{"num_hidden_layers": 14, "hidden_size": 256, "num_attention_heads": 4, "num_key_value_heads": 1, "head_dim": 64, "intermediate_size": 1024, "vocab_size": 941, "hidden_act": "swiglu", "norm": "rmsnorm", "norm_place": "pre", "norm_eps": 1e-05, "positions": "rope", "rope_theta": 10000.0, "rope_fraction": 0.75, "qk_norm": false, "attn_scale": 0.125, "bias": "none", "tie_word_embeddings": false, "parallel_block": false, "init": "normal", "init_std_qkv": 0.0224, "init_std_o": 0.0224, "init_std_up": 0.0224, "init_std_down": 0.0, "optimizer": "adamw", "learning_rate": 0.0025, "beta1": 0.9, "beta2": 0.98, "weight_decay": 0.16, "lr_head": 0.00837, "warmup_steps": 360, "schedule": "wsd", "decay_fraction": 0.644, "decay_shape": "linear", "final_lr_fraction": 0.0, "batch_tokens": 65536, "max_seq_len": 256, "doc_mask": true, "train_tokens": 240800000, "max_steps": 3675, "dataset": "wikipedia_en"}
Each number is 500 + 40 x the weight over its row's rms, rounded and kept within 0 to 999. Layers, rows and columns count from 0. Numbers have three digits each. The size before them is the row's rms in percent of the matrix's.

# o: layer 2 attention output (transposed), 256x256, rms 0.0669, rows 38-63,101-127,165-191,229-255, columns 0-63
# v: layer 2 attention value, 64x256, rms 0.0559, rows 38-63, columns 0-63
# gate: layer 2 MLP gate, 1024x256, rms 0.0672, rows 0-22, columns 0-63
# up: layer 2 MLP up, 1024x256, rms 0.0651, rows 0-21, columns 0-63
# down: layer 2 MLP down (transposed), 1024x256, rms 0.0625, rows 0-21, columns 0-63
o101 101:494585533554526505465445547418520475474546482560514413486448536492494479498528525474529504502541500433473523512557500497454497470479522504528518514516535486519452437494559569561521479492538476
o165 100:507501522551497491540481518446471536492475486530474485521553498523588425445452553484555470539501446555560585493491466516495509509517456521500568477490476528503443489499522486446529528539528542
o229 111:450528505582513502524489562516498458487563444509532532521481579503455485431557513471529472474559531494536538552533520444378527514575507441556583492565491506511442470517490467505531524546477491
v38 110:496534513458580455467512523495527506466466486480491534495454486515496467448492528528453592541485519470532475566533579513572519500522402458601478525469485572494484478501486513455516518535484530
o38 098:416522481501569521541562488423438420499523511572531486492506517460511530477502473531536505485502520558515505492528414458467492579387482544519507542451452502529557500541471511468530557531497457
o102 109:564438489481424560533437491542527540520438544515480502461489536460542453596463492536513472534549540468545487534472486512483440472460506450457434477486482494468495527494553524495497476509498488
o166 105:491493537486538485450562536470480548575472512564506522536435469548532547477473541497519534477485486484523479504424513562578499564510514501453513457507464465475544550541415476447411489555516483
o230 105:501441444430505549452526503530472495517501504533505521549450577478547465482553444466518535494500532574484478509455454500528501544464536420466547541488507389476522567389523454476502529522523471
v39 096:498555584480580467459470517476515551486529512439463446517541537519540434504499511448541545546457523552502481420509485533532489497443438543450514570465509521575547521545495575473521517470481473
o39 097:486505421491488472495473495450523493561514515599490489479502462534518432451501525479554540553432512548556468442440518528469542538500522498508500544500564496412489504554404473512477560481496514
o103 102:491542479558470492526457496512460493514485533526535528472471529446470512476546441523462510521494513544542497514559486534506487513510492502543486513537485502550434509511555510525475528462571498
o167 100:554472510529452497500511556479489520512570493551541594569466499454450517505493462575528465544496468561459461467462444571402545541522510540508496451527520497416516544475469551563511510553507501
o231 100:545454446646534507510534446462532485472441514448557537513396479489535478470560419431495545492566474516481510534504480466480477486530508529510526500555453532483527550497499429528510518543557528
v40 095:506538469502537491478496486523495509518484511503464528475471518506525495480532536513531525486424518511502528536516539448452505517510542529454491512470537471545492549509549495570475486489515485
o40 105:455508516507458508532512521471444495495487492597458523548527503494465431454540484585582488466500477513468474456466548490490541554390483518447516538436479477476550430468567556430531476475503515
o104 094:487502612417479529535445530481504498510582479539475538453612458456490548526548484546457424453488466502475485450505497591540435457496496508471524448529468506484521508488498470484487512492477529
o168 106:562455484584536542526468522522559491506520488537445590529516539465541458527530491549540453499590537544399464485516528559492538541520539455511516461457468441476503502489485457469438500549532528
o232 100:501503515542535561516492488493498478532544410465513447478510445459510535549533547477494475438512544523474526434532483530494436534515493527534437534489492478469542514435508551452537517502489438
v41 093:487459511471528421448414445510527488519525527512494408479498463499589418435476525515511444538447472624544507436436540480554499582471498560455541483468506498500468533495456462492480493477512575
o41 098:486537460452448501464462491579524502512474477562443495490546498425503492602588574480535555511451456512442510461523497465500534534471583443489483465505443565474554455488515502533526467475474455
o105 100:435505523540472460432478459566453490495471535440468503428490534477491523514516508491519554457494498518547571503525461427500565511465434473488419454515473503593503487483490594496411475466480529
o169 102:445509534476439529484421545508450484475496509557509551593508534457515524536489513492542576480491524454454486463453497511415445563489447485508537485526571513491477465517549522480439526545431420
o233 096:564516455536447548506538464531477465447429530519527537476494496522443554528486533506524546485506460481511477502587437458532521479477454523459404511447452521543546465488464570411538472407516494
v42 093:517459456524439451433528501436533505478529545520522561555463458515518461491541452565493474537531460457565572591602553488464477504543483504530472574444412530475491507532460568561566498414490521
o42 098:535446539497541477532434528453461457515480498500481534500449500528413485544501456474455513414447507520407587566451460499469519454526542564538491631471532567498533491507485466496547414551530510
o106 099:480489486438505485510548557577510554518513419526475518521535467606586596485591487501513486483531438464475477551512508521472558520520502522412492491489536511436558525459428491497454503555478497
o170 095:500585480537532543531451524600518508515465495453457434445582626542466492544461536475491437518466534528474415521507536500544421413587563458522513457511518437535508516463511500530454482532531483
o234 112:494499527408529519533485559483541525506556475527453462462581476496460569525490554514537560524439515474476499519511436572485502504491541475492489529505504435540494499509477604508390549511512488
v43 099:570548518546515514478611447471387510556466446520514504520400463445584530504537478541551573550522540526520530497495497466479550429517531553495445511450466526511448404534486447501557587472531502
o43 099:537472544487433501466458402519488533590489563502523500620480505492521474531511427464497493424556528443470599488451483479501475531476486522541532517532585533422504456534536511507482496419431466
o107 091:486449358407528502501404557585506480562560507563496519563476478506501497499525518505526552476588493530404496532537508479513517550506488530475510461418499534476510525520448540527504495465457501
o171 108:436513509537530513488513515470527579482483501523464481537587501603524529588529526473464465472458446482542492476523515445566430447558550509508560555522463465517486536474523401553493456609490546
o235 106:489557483399478480565485567537531463446560493468504528520548537487397461529454555487525535506531506513495466470502486589546481523486493519582510479485433493489508546513502502469469500503453561
v44 104:488565456515589449549510566467409491494499573474516503513490465458492483509517525535528570499497559490495448459499519498506472513494513477512461502549534497501558426438462466526522479450546480
o44 096:542437544488526514572488412499503551527416518441480509489487445524500446539505488503466550579456532412503487429463486466512472519478524550548454489407512514440461478484554498495547488382507516
o108 097:515499498499493388510430567534527524519457564598517533597525482531595501573489523467595425459499473532532482508499488527475527430570458520476411436448534545484434556504505528475491501563512436
o172 106:536564524526475475468548487508477550541485513502495505482538482501515476530521518449516456473500499521505458504614511511567520411575524510550520456537449432513484522473489439522470474541521505
o236 105:452525488567463479578464539547454543565505496492487496554513503526535483466590510507516468489512518491478476520544491470526433446559500459506479549476525486449466485472519411506524531553483525
v45 102:504542447439508527499469518440474468513497457509436525541524513480504550477517525499487494521476510439520450521405580562531463471518481545528509448518516484513561435510541495515472481508489538
o45 094:496523546532500490540595526499424549509538471518534502466543486483577481435543503552502513510486522514606511485469467509525490461499511458566489491525527525549418478575505511525503499546556489
o109 094:596448461544535423502514496494537533504445523552491481481500510502492506461454531532544492496440469509527502458501529516454531499461465473552444522510510504514478546469519554486526526451546535
o173 104:553400452524442449526479458519508522548533451513432571484479449460514529472490451468505521523496494537524514519475486551509521513558505493495560545535535554479488490428462493461490520510513517
o237 103:505410466586493467478513494522485460476495489496522535476437468521500522467487445478551449407470512522547526516507497521448483532473439497545478482532546569525484481498448517485556504536500434
v46 104:472448510468610381471452494499511512498557467496491444498520465511445499555502513511443456509505519492509493465507515564469516485496465515443485504494551477509529472473572457452461456511504439
o46 105:520506491506440489501495542566516554522464495431538501491463461523542413557508491462467444485465367489464438486494548571627505473533470460483441465489580470451515492510549419573502535496508503
o110 106:531531498554529410534431508482473498578507434402494495432549540514509568461545408484508467465511471501557431456484470482450540508532490477566471487540480470564469538523497467476476542499528528
o174 105:526465479476470529527506498440531505470442532430485483467561536532488507442539525535557537551446540542500570483523509496457514489521486540570477501460511495523453530522516510495505507517501521
o238 097:548475514543485435535515475471447526495472519479528421490519509504577539487463436455573415544563492517540463526528513497501564468499544526495558569470447536543515560531482438523467572461499493
v47 105:476476522438466558453510457482500529497611566499491541510485488469567458459534552478549497513498474495534431478497459548481543476487434438454502446520537526521553524467471534539553493506439500
o47 097:477524501514525485517490519523504536539465454461521522532534459599499530509436428512520493497461521519553439488451521521515542451532515505514476524521534442490542455466488490433395493480524584
o111 101:493524483482483559529505540508519517507487540451556492489454521487468551472576571463499529550525438534499488498512490578491470448586589538622524563544522510523448487513557422516496526488560480
o175 097:550553525543473513454484414489511502554521429432455523476511507565478537502525544538470432536451426565498499505496462442460540509544530553469422502466484491448535523414545546484543514423586501
o239 109:491486483550520474524468480511568496494464502446533499505390513517524562450562502477482549531511500542514533510550509532536506464569539539574489485581514486495483531527552461498417511482540417
v48 104:485475436426490551497443523474444492462545486525534508482540521482455538527556412509495507511573514467448501575493551515469464529505451508527454499501472459489529490544479481465488562539484508
o48 100:525514495528541439410589508473473531536408502506566513467449496518583519519466500457468481490575464558424497516490470455511507555521425434493520530459503564521539456482520507533546466559516434
o112 101:525441483566546443502492465505554547520481456452507491553531503597544499487475547530470530519503482454472454512472511483444605575528460547430546510526499553495539512438428498499531494468519488
o176 111:456544518549454460502418503511544568491516470534509600534519590466467551474474504505525492484551542515423452462508495521368538499456483476558557545542570536525489458461547462486540507401523509
o240 096:469523498444468527513529523467508476500561509533494507502550548564493476513440571484452433480488479482417373532440481497508524486483441490461550485505521457521481447513456556512482508480480519
v49 089:517487511430482487523515531498519479499513486503530504559525447492508469453515628538564457437529500549549464507463408476519517529519566435478429497485555480517484509537512497538447520477477536
o49 099:515519551571483536511507499577520494456524539460496580519505581563476513517541438523497568561445501480537605483446510507445522465422468523557491458478474437495486512464545513433512478531546482
o113 091:509516525502491469405550455483475482445479517535528496560506498528472491490461438517513453483481485495522512469555555425555605489510463494470492480450450443467471534538498514496439463508477564
o177 095:530516511512488548521492441530538453480473505579559507482524456484570506532449516494519518538483501481504486463489473532499496509441546558518521530492481506502566431560478398511540500468439461
o241 083:436517571527475479525412501509467471560412551525569456527485442453492519520442513542523453510464550486467482458546473491499513477464508512472506550489489442438486504499530461516525420506525486
v50 101:538527485518506509545480584470512504557466528503553499517455516484501485498529502517561552465507481547523501528479508468467489497507549490506490537492543507529488473525485563449570525564477490
o50 097:500488583481446575558513428476623534490509609458510510497468464480546508517544539497488521516522500422530474505451519526525488490547503574506527515501527501431493483507435511481475503458491541
o114 088:537564484554520444411487459376485506507501492480517417531492501511495465500437493422514479485524494551480503488552533493481490477440539499426479533505443487486414476475548467520478465409543506
o178 114:551543512500517521448525464455518521516534482421522496483521521536475477500476493519469444479496458521470543521638465451556488476530531450492453479514402496494529524429527543495451477452457558
o242 096:473482541560505548461517454400527472509517474530499543560437523573474445475420502460498403403480478488476439519566572483469509449546498480469476439571523545421449494515512454488510535452490517
v51 100:524428531441506505515534495532536497487481516508568453525416460431482498442549445543443501507496521489489453473480553513528507584510455472518470517515474527517477578436513502545436487469463521
o51 101:525564519503500460481508503526482511445548554492450519454519558501513460479514485462527501459510505479564520517531528493544462430561459442487466463491530523533439520454563542555503464525457573
o115 098:450450474507540527549408481535485452495501472420464517449517455479478540511451463511492521471552481468494536465404455425528518464428441446506475431530457522506527564494451511460522499532445495
o179 095:481465518426559482502520565457536516522441516467570426483493515559494463571535475452545480456507573495563540504577562510455442541509453500517411579514557526519468544505501545475454540505445502
o243 104:492483459469531561494463521509463477473500548488460465483563476493463464498435489494466527537431499469494552493411523451540460452477585501469434522498425555552524522442487500494502487452449502
v52 098:484492432538555556518470458476445515475467458488504485495438558528483498483562498517561497450474541440451515498554471497470500546503510538554500458583523487517485472526422519555549507529545499
o52 106:547445539473425478551519399538512558430476552456467528560415491470502561533481530547526579463458502492559502485479489512466488506468512559509478506510507488538493479527589535426446461515546448
o116 100:463453505573505487447543496417506477436544475462576515602569443486503548500486521516517413504453526487461422493475523480447476532506463475481432502545499476515495488518487558422520462566530513
o180 098:495456498455519537470523522532484474495545501493433485440591420506462574494544514444484484525483509480557538506559487456540570422546455434454545512451411454485516465468507500529589459483405530
o244 093:493520540510504420506489456539465501511512489469540503579548498459473508542440511524538504517454494508498467459486469460457551537531459518517536524538464497504481489500482575415493536438422534
v53 094:441440551471513479552528505495517492534514472529493534487496552553504469561506537498552456513486466537553447483465531457489490542473393548483475461443474524483508538506592527433430564467470544
o53 095:456513558577569510462462526475458504530527457510510540521489499541598504503490501492523518547491514523466494467512497484504533470504464540513578495511457500505516392526410499484513481520497454
o117 091:529477467489484505509580444498528531515437585489501457488477540454486460491412437466475540486488567453488534510421477505507470541521495504433484510496524539439500487494523563575527503477508402
o181 096:532506533588431466531511542545556479535554505557549537523452448498580506450495496506525574543520423443443555469414492535470491522414438524484544483508472501487580480499483507478466487428489445
o245 108:592487490460474508518565508491459509504518506497523550462492527351499564508470519501521560506530542549483451494451529526470482538432514562459549545477564505475565476432513554476507450524559494
v54 097:492509522542523544491491465525465449480428494530450525532552494528580527540516550481520558406538514502490474469477476486540530471479527486430542495506485564489537503473524484515542512460455448
o54 096:525525512544411480483515512533485553557473532521537535601465467452581480467480587589554557519497526531498466475503511503555490478464506471478522525577482495460526529448526476459469568488456492
o118 092:525512545431473485508523534458490492541526549612506502528488583552546430524491529530495601526441528433496467481494519480502558534480546506552598478504492432459448464498510563495478540450506522
o182 098:567499491498529531456502543515479447507483476556539551471475472566461507544521553487489451447542506448459556515495521473558508548416513566511492528487455487442488435492515448513511521485436527
o246 097:520505479444492468506431524469566434552508470494507502500480488529515489513477596509417493476541536461451500476547532475569530465478463560534515493540470527448485509531545467511476423495499502
v55 111:525543486524522517531492468513531516478531467504512445535531435418491451510535493461515481509506439541480494553565429497500454498465472471456519501500477493472600506480609615560428489530563448
o55 094:487420461497552472495515471473497552522440459582462529549487461559477520570460525474531512433534493432521488494482518520443485540407527440483488437505522463501472482515534536475526502497498558
o119 101:529485465522452498495498525469490500521453505592460494526503524524420490534480556465509477444480510514499464456505543507502473491460480488582489471509510441511501565481527467488490475486566532
o183 101:453450536480461486581515514481505531503509547549508450505514576461484483507476480531471466477448530443519504501481498470542427492563497515537524506552513502534399513510486535459470480455545544
o247 097:504421493561475449521464484488478539512514474568449542476475521552463537505544484501466481474495488442531463518491521519487549524499506467496494506534516503526526518464513481516561494504495592
v56 106:490501480518444472513520481462503535557543531487520516500502456553533478483502508469557508561504495458542447457479495524466559552517490507516516453491564587526549548482506483481509471476482509
o56 103:476490563509495501554523450519565508460519527424457441495512439502500537521488454473469453476493485514439453489504543489561485503561510550404505484515584550507487451513509447493447400476483538
o120 100:388479456519487549443472520500499522490490576448538498506430474453430579474446557446521474465553534578471541465486450539481517508513502499495464524572507543479469489497525489476470473524517463
o184 102:494538524444553517437503485484484495526502484371499503474499497541445557468521459390520436509463517518582521500570479466535498456562424546440476441483467469517501509509555573490463459475509491
o248 100:474579541462495492471484495523454490539497486521476486520502527503471515458469485554476432545530530565531504507572539489510507471567554451481450515520507563510374507486523523505452520430474431
v57 100:441535560502529560566492478539534469550438507491497493505453530532538534488520484477494468411508441539529471499430508497473484455524486545522619506412395459569489535563548522459443503474484489
o57 101:497441481421516494432528476484517540453439546561517455519494549447525433475489437472444561522513450429467456431513474501496514549577497470497490508527510559488523431492595478493495528456480504
o121 097:458499466392456532576485518476451407501557511477464482510463461447504482456396546542464512533462496415456460495499501592513420555488509549427517485467527502449532530518485505518512531542479509
o185 100:548477421535460545559505490555504461493492503513480474533466477565537425442521493534439418527514436493491514536529529480537485458499473470496485552544473404468507582505512586544466470545434524
o249 093:513484367426485501500547519481445470422485455535513485499444490455581510509493526520465510549507501490450514502492503532502447514507508508476456480511532518449524553456511535471488492528467493
v58 092:474463494513424513411509537580471502487493558528516477495500536523451528445458505491502476514494476535502555506538531532515502552517478497524558549488489446472494455492509485469517564481503452
o58 092:449514564544546447546499517423527490502479503530471480503485589552518557533488565496475496559525476513502494516481487421499487410525469484459462510462476539570492534539534449522537517522504423
o122 092:482498524494548556494534471424538571481469472482534459466507466462469439457462511503468499499498458482577502544461440521502456466538524505525496427573516520490468591549455499544455450559466504
o186 101:460507466499489498517514502498540451486516449533480567516491415450571453492520463540569595519567515535532473518420568542454548505415461522437559460484445521490500517531524461476543487556554492
o250 096:533519570458536439520560561537518518542551452490532509536491543502515467501538511486557540530439458538465397461500472463498415552473448509499503562451544443496498485515457587450551489527526520
v59 101:494482422427484484578590461490533477486476472495492434469543433581565450539476452514429488523521541491485483589484512528497514587460518545482477526484485444465526513435555487479474498526440492
o59 107:481490447537599489454490562524471517482496480565544482413425559552477549483496500509445477511459502503512552521488439515509533524470542475464469519469468510460464502481406455559534500505485438
o123 101:511520508558535513605436486534480499492483450500492513438500470470525513519478512481567466532467521459499509453426468409543501475478492481443520486566534492460519499516491450475591496591509502
o187 102:480467498577479444538503531543498502572485474532511575526480428468531450427454533499549571508506493503545473402406456481471496472415389505526575504574566512566540486578423543536433456506520443
o251 100:509511443520514503539497542487490431519561488569447513480558461436527572496463504444546516561469516548549468435393486425488467503434556461431578560480552518536557464564445508507576482519562501
v60 105:516521507554456453455482501496420522521514499499569472460493473557482477528503465501520555541503554450498506527457437477485536555477462515474414537515499513494471464579554548460533516435570469
o60 097:503472527534477503492520452546465526501439492533471539554550427543526580480461506435531424520525558474509543458509472550495480508486496529494498488468408464453611547545531591477403522500448488
o124 099:507520485554504504530492463504509493465522481545493482533488530493466534487546493487503527455556510493537528498568478555491511524533561518482567497485526539528466442454426414537482513544507547
o188 105:542537500471505503548514471511522522442540539566451445475515510491481515527550481532470516437505433520482501480457531556511491456453582522465533493455549522513551440404528373477506472527537494
o252 109:530515505479471496558432537537538501528544445574481519498506483486507574510523468473526501520473450488576516550440543567475595495532452492531531413503481507555498483630486462589455517548469500
v61 097:436512524485542489460520510426436516485473542479488458440457494491468520516459535486556414521469573511462477477497544502487513427477513566466493463541468448560439479450527461456520478538537475
o61 104:454517410466437496500489446587519518544502481523444484449479479463526526555531611441519487533449533535486472505609555550490451559565480528539509422475488481435469498573508491522493533509473496
o125 095:458515515552570484516480503574478523511574511510492499469447560490471463483543539453539603514548498525561556550542436392492463515566551434531516561601546491531419489534523463520531495487488471
o189 104:486543530488519577473508480492423548502535518549487574569541465509459564552571504462539519499557530503476526494488496460489564546426526506469478539507516528485509442495497516501553532529513548
o253 101:572534501552485480528539476516516480532536490467540577560485481531451486426510512461558493488654444513497449522544508476490501572566498483525485508522477553466460484505519439529514468514510511
v62 098:475515528508479522524487499521524506580464425446478528429413591549414466466508455546524511497496505463506552514562475424450556462452435497566508483486476557547476432520546547468500565535514444
o62 115:416514446544605468467506493418570565468448492487455491497483489495558513476431536506501529489453461553448421474485504485498475545588525561479507562478491468447532449571483473445468514538566512
o126 105:459481509491500533597443468510476434506488532405495521468468522487464516503422492496487480519474592428444479495431489577476415496543551528467513532491503546472460535535518441516562506566461495
o190 106:513472509454485532493518555533554454451498566432498510532471482494521492440524553559491536574505467432443573487466541512585489557441543510429430494549479496546549582496466610534488475464487492
o254 087:517475392472582506526499515536439486490474484354507552497455560483521508509431451490494503559506501446465422521378504473501493542542538497471539498459509460478514571507484510471516497501522505
v63 113:495557447543479501444448493549542516565534528510479440521536432555451531477473457511582485496520448489503491489529496519486581489471438539407511470488473487529448474509501494509489505473475493
o63 106:508486537526429517583491535480435516556561495538496533520435448566609470504581463562491499543505472473510483477453580514523522481484445579459552538453509495421552505467516443473531466502473553
o127 102:516451499494494491448539501436441495524489472507553559512498479534496564529481517561439449491507599522442523469475505518538537478520477490533566493505452451503547501496503476534439485469525516
o191 113:564498469482539560527444471522536395436520558538585446500473535465543511431540547507480556454477551466431535484526452475450544465445499542459524566501486519451563462493493461481447494492504430
o255 100:513485593469512519523461514503434451520506493501563529425512521534473539542480480562475396485542594404524400517533430515505515472511555481523584552540503545471476486434499541558377491444547485
gate0 068:496537503483529548455558494541450478531517542507520582501546457448446508510477508533536548523525495553518477530495544466574426501536486433531473476512513431548460503496458543507535484476454440
up0 071:502449484504486473534475495505506548559504482522514547504510490451448450503509532474438486476472413475536480561570569490480473499500575476554495431445562514496429503538556454511524532550472545
down0 073:504499501520488457536481512465516516420461554532490481462513450549470505489489492491415506518480500480549502464467460459449561548428512429492516476454451483549521491541496492528568533494502472
gate1 089:578464436524509447497490486463544477543480462503596514507518527487498506488502484496452534452450474528427492483526489513461501593434584465450495507511493517481520376531471554480497495527526509
up1 091:474492469450529525450470446564516500470502473508467522575480506489489442511467478459519518531480553474539436413490541555457510527437533551522567519402530475454518477560564496525509561511507458
down1 093:476465486526514492543515524488488481489506509474520518534476564450501496517517515589494555515507543525405509510528508535512478505467571556431463552508453559507541503463519550475502546527482498
gate2 094:522418482464473501506543492494512575532495529473509556520504533521486534511531556488505487497500396406495475558430471446526504480537512518506406471523549548556415494546514482568518584510509478
up2 096:499543448493502456495471445497508478520485491490509475446514507499501447478463487466474513592483509497556516578476449458447422484515479461504508525547580569575436489506509475611549517506510434
down2 101:438435524462515475502487479499481496431511483528514478518541569488501515513488471485528531499472569505526528482554479485493567575521522470546546527459559523555452534464452508508466521493556462
gate3 114:518511477457404485468489467480496489507498515492481546497518470533462522522476486496598515444549517577494469404512558524562443504508470473552459436487490475559470540466592425483495513514505418
up3 117:533435429419504453432530504455452487489514483476529450485542506468479458460515530483467480479497531509434481492576521534523492531518451509484435474493450512521462548484550524520476520515573494
down3 116:555536504567479478492512497568487464473530543514552497474478564435498519584465486498482435516514514469469471433525521460521531551561552522494521512512464467489564470504512492536500567473506505
gate4 107:574578544589485547495549481507504525455501512520498472531474552516456501507500452428480506563532410568533454495561517398513489469527526511486490490586490507497488473497507512501539517442475494
up4 113:489534477487480544473498536474442469575478494530501499446494532540520440524449484511494443501486489422447495498474465492534413459472484477539538468484562487494531450443483511502488458514491592
down4 110:502541470450511475461529442561502452516408505541513521465477478457538455504434473456513536526495489522562494487525508449477433440443478402513529439435514470545453429539488482505530531480476544
gate5 095:517543453485466476501498516464526514544479567524459498533572421529531478474579495511536497522547432514585408534481510521550489486468511477515472496495589497486542521569559462567460527469559520
up5 096:544489444438512560491484492552463434495568567496488458509474522464450502511411560490539503454461582529504523540530508407541517465461502543530502531503472541507584530426494544495563507582476444
down5 102:524472492497515590481460503468511545518498506514454493441457526516471560431483462565519517473441458494468586453437497484526539515467464481470552522478440486467581495548523491496551495622437492
gate6 102:517508518542437496577530461540470511504480502508536494539447476478577530493527417500574549443509542463517544507508560557460524516520492457466490534477539601463501434498441429512513512570541505
up6 101:494481573458545544528525492505488509495550522506495458525469513539505469487532518517507539522509624523486510485463505493526464492476468479504510488456459505479583502509462501541497504519407534
down6 102:444439524502494523493401448546491541514549459463546473517459524487525506520498550498486475490502558492530475493509555489474452511485446439532496471536466473407481489541551479527448570443506489
gate7 072:538544468504494498462494555544437461471450528490496495514534449538414500443485521447446464503525491427491503458550469464498519508503459416525475504531489496500555462470506496471474447516448491
up7 075:551495516516453490479483570440439455490465558495496399563565449482541454484551499509540450460502490475509575410517461489555460555541452458520491524547543477518517495477484445506439522504446501
down7 076:487535567490532533480461490472474488497482509486519463501562525576516404444514516538473531510509543507458482497542517523515548503498492510404515526498476541512488475483501476463520521516524508
gate8 111:452582484498500530509442447484487491503408546496447546501577499483505551470450471530440523536554447495511462604524444478490464517496561539511509544546442522558560444491535427493419492468499427
up8 113:480561490492543517494458541499489518503492511497477443492566489534439508509425491529467485410559541538504490494588438478519444537520474479557477492504493510542443524459554485541372502432505496
down8 106:495517500447509473494447516522521486503517527556543444471503503481458483498481458505545462494565461519507520555567482529499493509531471452542516455538421501535506514501533452500458476418525575
gate9 096:540454528513436491491514485547461591609564519517492572563472549520456607481510494447516504562505481474508449520468605536516559595512514500448515487508530544538602420515421449480445531427503486
up9 097:516557546590482528463498497511474478534517516507508482487473546531463559440484537453498451480523523528568560491586511426464553479538490573533562590480546555494533454455459482483586542474524477
down9 100:473481528560415479475496558495525491479523532554547448527492516531506575462493462522542496465554500536490528504488506479442562417542435512502527464440499568501532491470382515538507474453519479
gate10 095:463476451505489512539490533542419487446496545525437463528552452522528604501453495593507510463469515495543485487505484531494440561494466530586479603481499475519499470497545463477519475543487503
up10 099:497436552489435521539500549463465493474466521490465481514536414537440469505426492539477503521500541488441519488469475561489494496483488517543482456512469496505516486425523492429490477533577478
down10 097:530497575461506453490505591453502541539460494486515526504411449489522514490519468533515500515491542442433513486486480488477493478440451562501508485510496488522494515458486475486554465500491494
gate11 100:492484532478419493492466440494490485548545518508456491511463489467454466516440584532514452478472559514431491533521453490479464496499571534550483520548537515477503468523551519514472496480487533
up11 100:461477487521533477545480550476522522479521485497532514463489481469591507503452434553525508507566510482523483530583546539529587517489425456476570539506452428505574505511425447529505495427502499
down11 097:464489551514542498550429497526480508507488485323522486401527529520503601538438515491519484501535490439508523489526514520459489508562514509512471515440497530525443486531493547519567512464496429
gate12 077:541481561550431458495490469490495543448551514521548509540450471509601468521498503558520495556478532468519565485459505444491528492480489454509512546525446485509489528639425539504517435556494472
up12 081:508534510484462520532504507478515467524536582506569514443474532471499578486434439468502531547523532514523528522479413452535493487488471479530538508514523475529483521460495475481470469484513504
down12 076:489473424495503524517520498553525497531534550574452494480414516480574583553487527483544461549525446488512484517513479503476544512460565567497581588579534522446548447513507521510517532540482499
gate13 096:474560510492554504528538432488536505494493496485528469512582460519493517570549534440458490439485523458552558434484394517495435443466516500448566519479476514517530464470422510507495431570494450
up13 101:441498472519554494452532601476591465526535460480491434495557458563502509535519456502499480537527563456488494488413421434458450470506445515506499498496534462495552510578476506442435514494489499
down13 103:449536448553573498508458519480509505480524533510499586523490522498452451456494541503519593548489554514456426560548473421472495503477507447503432509448562498509509516504511510462442504523536471
gate14 083:550516533516531459467458442483469533457454562511509513499474496420493560585552550471507524533501610468507479555442506500431476511445551458585513484493409506451501490445469487513540519443540519
up14 084:524538482571479514461484508486550504548505562491499507468597508468469482514548507475515513460544496560488584457489447445502543471489492439507459525487538432562523468461489568478502436430555522
down14 088:484464570513466478512604521508482502488585508549476462473427430524470470436498482493471502482479452557559575506503525500511503537516509566528502487578450479541459477483496498477502472524468514
gate15 093:475466535544564517499480542527456531481471552507520505508538407469563363441496507486443522519475505469427511587489448545480482485490540503519489546512504485490506495474504512519459554492517496
up15 092:464540492622564553488553437596509500516545452463456550508441516537546448508462491470484443521500533470551481460526469469518513519496430527490511491562512483475446547498506450427632480478526543
down15 093:510462484484512487515489594545481532513486486531529534466495405479535459518536524570511498481549507530573456478437484532468563591518487464534447447442455561490496497476435528525482426498468520
gate16 096:457501524535521526533502514540531485479513484490512483519425506512517514434526511424489543505444440499451508396472499471483428518483539501483529466500558491442467481519565459559553555526519506
up16 096:543464429493468515525503478482511510543527564487466470535482447443493578555426488554542494498542531524517520494454520491485532522501500417523451538471479476547448530535474429476528487463505521
down16 098:377536479531507525535485493535446497519502489429500481463553558449473552543516525518544573465521549474436499486498560464523453526596543478469523463522471558473481513462430516459560524517507520
gate17 091:432524597515521502505504537526489525492530480500506473445556495519475545561486491486478529487447459460557485469432420500530465508544496520481595508569448545559458464441497424491502452475506481
up17 085:519481496486466493481498540470436524470464522474488538537565504534576467498536436571521458429543416502499491567539563492542488487498435541501486420515457472521460476525423475535420496479523522
down17 093:493533516495462535429439467568566493484471463523504473509512442510496496518496463493474498505496514535490417541534501459490438497433501533494465470536503482470458514505492448522496522470448494
gate18 108:464478475419548498524543513475514539531504493485507483489487542469471555422379572515499532501494485507499428485512448503480456537537575519437489490476553581450535559507509495437524448528522565
up18 113:489531553410559485500529535463516478494553542504474488528519472481482474513473458460491503428515551496481552483485429475551445473531529546478497493479475455578449591420512480488518472547500421
down18 115:475522458464442471525590552521420446516505528591533605443506537440509478507583520541425549478451524495508511546466478545530533482509493495560462460496414455477515536523479455565551536460554512
gate19 091:477491482549484521538495456570527524551533510472508484499568471402519471470508440483523553515506485563575533500446405540441440553468530446535449518522511471505440458550469461451500468557525526
up19 092:493455485497553430455487473446482441449496477517495503503542536537568548516562463439504459514475465494553488440475490464554645515510433452534490564553545528554486492521488512507480508484515517
down19 093:421566479466478475441481501412526475473636493465533493558508568403530549496497476461478462452527551470532482486501537492519551478501520498514525549532536510498470458510480554539450469418513537
gate20 100:476493517504510566558483502493525508525470530474455525456453473492455576409529426492469500462462502488545467469521500469496504503487502512501496544480470524555495421435448499468538497474509515
up20 105:454424458421498500521519412472537545452536491508510555556529480448575453586438572482517523547534520498490512540484496549524546500482541516450507463505517483397450522634461501525520512540550515
down20 100:471494524506512452493543476527429501503541531459489470515577466508459488538494555497506473461499536571498526499447448526502492501615494527510457503491479501532493546517514498477471458540486520
gate21 123:440446543390468497439459483538486566501530546507512505455498435472475463435511547546490522413506543471514468545518536517505505569527537526508486536476539591463503511484515505445557460540492495
up21 124:494458484506479486438495541511580529500496440468554547512471531455488531463444415507494534514487485512474473565460465481434454491547496565534454467431520583518483535473585511563528523455526399
down21 121:513489535554464477518480524558536530557467458478637536484465486461523495510514527458514506522521467552474451488482524542416491504469479545532489525502516571490456523527585513560519500483513473
gate22 094:542482491569548432539468486471487511457522517501500508445478471484603514491577543474549470506521467429519509470417514505460541571501482480479463511479552502497563414541437535489510518511557475